Part of a small language model's weights: 4.43M parameters, 9824 steps.
Each number is 500 + 50 x the weight over its row's rms, rounded and kept within 0 to 999. Layers, rows and columns count from 0. Numbers have three digits each. The size before them is the row's rms in percent of the matrix's.

# gate: layer 3 MLP gate, 704x128, rms 0.356, rows 545-551, columns 0-127
# up: layer 3 MLP up, 704x128, rms 0.379, rows 545-551, columns 0-127
# down: layer 3 MLP down (transposed), 704x128, rms 0.152, rows 545-551, columns 0-127
gate545 106:514562544509538515476439566584499504550459579444444411529473515458475490547491503484427475493541515581569560473480450511498503440474537468480523515399572496529495405482504541552483511527439435460537439497497543486535550515481446539487472519535542494498596525540557360512461545476551439503486543449562483561486483496507412515476410609560466445497395534466601319571586516467506530465446
up545 111:444569411528507512414497535463508530548530501476521517471505575513509548474541445482497559514459484397487582481460471460479436552516445493413481437590532577425492426466619539529540443500536489468412478568492535625500506473477490544580495453462519583499486589511470461569577471518362562545485506485495560493464497486486577591511511343552407465468562491490464462439532501500518519446478
down545 106:476519572557477487573501499564459398433459421521446565478572480508527503433502528542442458454543455453518515516470518587498546510498510530516497541467496417562561592520480480501414497468505503443523536465542516383509393541563526559416543503570473406547467437534408505503501541491605531448478524465546603444469472482606532609533509474518486512525448573469465502465442410446480412575575
gate546 108:553476494583488493471486492459464555512447452486498508546587494465475499496467593455509480513443558445516532499627539434410574483568611479522587560527533507493453470504472503476412561594452511502546509505420556515409458535500512478478501554528428469559484536493454400477478509542525537531541598439418475541554497472556565439624562425533512510435557521461462424371525536457493484426448
up546 117:370552517536512479465528474485463486430448466603541510410404555370497549491512490517495504478487583550482480479538542406522437579409524431516469519593573487466490515519443514500506550489553414477502502458516541550527572535512547459533565545501553479503457565510523445473597451601503426571497421473438449489494552539505461577442466497526460561570416491527533492508484493467535614593432
down546 110:559405450633553488484553517437494423467510538466483514650497423570510479466523534484464421514502525475599484522487481511487482511533516527441504475420487484476461518448560433450458497471489565444453565493541386464500493487580424533420473449506396548455528528501546546572473532437474583524447504514549464451479465489488593407535507565589468454480558595516552498495531588427524521469590
gate547 099:503453465484466540532449538520475537515516504487444570511475515447623453520477544498413507482581420479581604561526523474529420429634463481531455580520466490429508469551482527543529482506516517522428526468474496484548355557525533474534460399486442464536521591447508584497431559571494573479503620477385408503525529464475453461524541486539483511554454512531546511427490514523435554564432
up547 101:449595482477562511476427546491454513476472557408553513477539512467470524486527503524482508481426509413491562514420503575444490536437516588533581499536521487471525525469531493516484445499520549455494510514526425565506528476590530461604548505517581499528538520617423517445493453429450576477490539526498478454470481565479421331445542496447586461406554515470469425428579532441594449530590
down547 096:533454532490539527522572501498563571505458537565447522388408535413584529528520484438542521496645451627484593496511507468499429498528494503508434508500460471502501391624468501538541571480462492545514527436408491511520540445434480461459464492499467565466461563453553532531474486540511503473530528439487490493481475518453476534552570529517438494593484439504544549473454444581401529477340
gate548 082:543582439461432522487515447491540539448521423483494507472477524535508577624506504543435504450464514604494424531509524533575468402438517465495449493424525423436522502521522440468476531446570475452471437515559505512555439486525554563470465445448534472492399432501554474558518621533565518537408546501394635428438489413534545497531566502556486460560528564490513415515513507453550496490565
up548 071:520466452580582483503608543458565488461493516484482449477464483505493491468523502584436493532575518479434491484510518493527545589536494517549536529568446545437573582443486447505461500474532472465512535487423454577449419410488470599575511508540536517580477468492472439521551491585448528527524398543571513505502580439586593538536515497462351489520552443508434547533467430600509438601455
down548 088:560564440477412492584470513445497487470471431423510558492493559489471509545429338481395480401492390466547594453518512536624550536379529483520517561476549580538543458468463488544569491512579466442558493544534585508531499497505484574496471510439438567478506463524512527489530400537509527452471463553573606485536494527505544454479577438447515480497420520474477487485451537479543460531514
gate549 103:485542502537497441475470573597494564542576505495471481563527474525409557495453499384536547377546534425448524354552548504497501536548544486555512591584451486505493498452451430448561421571483483429596489543475429487472419458477511603509468592512524526452468578491474503509506480410463528515568470470469509518498441500487416537522475474380506539508506500511524585451521389491483481467537
up549 101:404539424500448540493547481414468496544474547589487401536408522497580534448432591500466521500539482520536544502524443496514523498543409492517480514607500522534480484500563477465542480509413464514474412501528558623477492494593512507457483435504495458502538497535583538531575539511431522537522550510618352512451507467563443595493462436580547584474440535463433517523452467578535443518476
down549 112:440450498480623533554461589572491542489434545462448449499388616475554505485507515532471501556529496526498490566452581514507453538506510522434471390450412368471486590496473453584515592458541518496479508533484450494537524615488498415494498563479541503450565522523473549567534480456521462474539419473424430490427493586507530516591488499500466517446484473482550534515443578466401562487438
gate550 081:515461450513552553506574493395595503519508535501441446533535524485545417492456463501424475548527520534560448461531428446339415499506536590520416454474495476519506484491461524540519499485521522498549508519511590463543447505571647473500438605590474433515608492528447353521471522547430494513513491536477554499536460396401466503551544489511468560461478458549479517487537470482563466498463
up550 086:360437526471529529519469446575519444568485451489517563524444524455456429459483521558438493631540530554534502578473435509478490518524565492470414552520396519461414514546477480488512515556412485504571521536489560575444556577569427524474531549495488504409557468530449472584476454396581472509459529510513527441619555521579453459527450518422515462543541591562542545537531458496494535501497
down550 083:494451439504504507497474469466524463482374449442546510402537362586516583533453514484426512513536459514570485515537565484505453476459546538556528588547514550541461526422587635403556544453588485439474467413514491435578423492543502477498499488444581522543499533581513512544457488430459503548474573522520525445445473448528447528570496470520441460480519493463480521578403596484471550483538
gate551 135:443450589488471482486484582539456477491529407507531411476559578516490559480474473527470430608545562511512585484538419485529514484521520478528470473586575486533420493532461510413496525491516485518496506470537413541501489564429471504524523472516543472541463546518539414454601546581425489499538452526564459593503605467441540499448586491490356570472451455452493535419542403563460495518401
up551 122:534525547452554490453498448455562502517463584504496506450381547505539411507559465514541506535561438521427563535581567392490483565514511530393386419422444568440571499614443512550592458479541541490535485520503440475556505485444475476489521525468567511534547531438482495538536551537495574459548546592499520553511397419580540471479479506473485473473445431522491466537610523511451487420491
down551 109:542463490443492462518533479490482562580562457554485435481426541533519572547544450493536532491567546546500526506619460522383472469472531433598406451582501426453447492488343513447490470409545544553552513485509505477514538473435538479553445478451539432534462470542542519498469439581445476587446513546574497448512493511422553500543517556524484536443403530491556542401501400552575513492484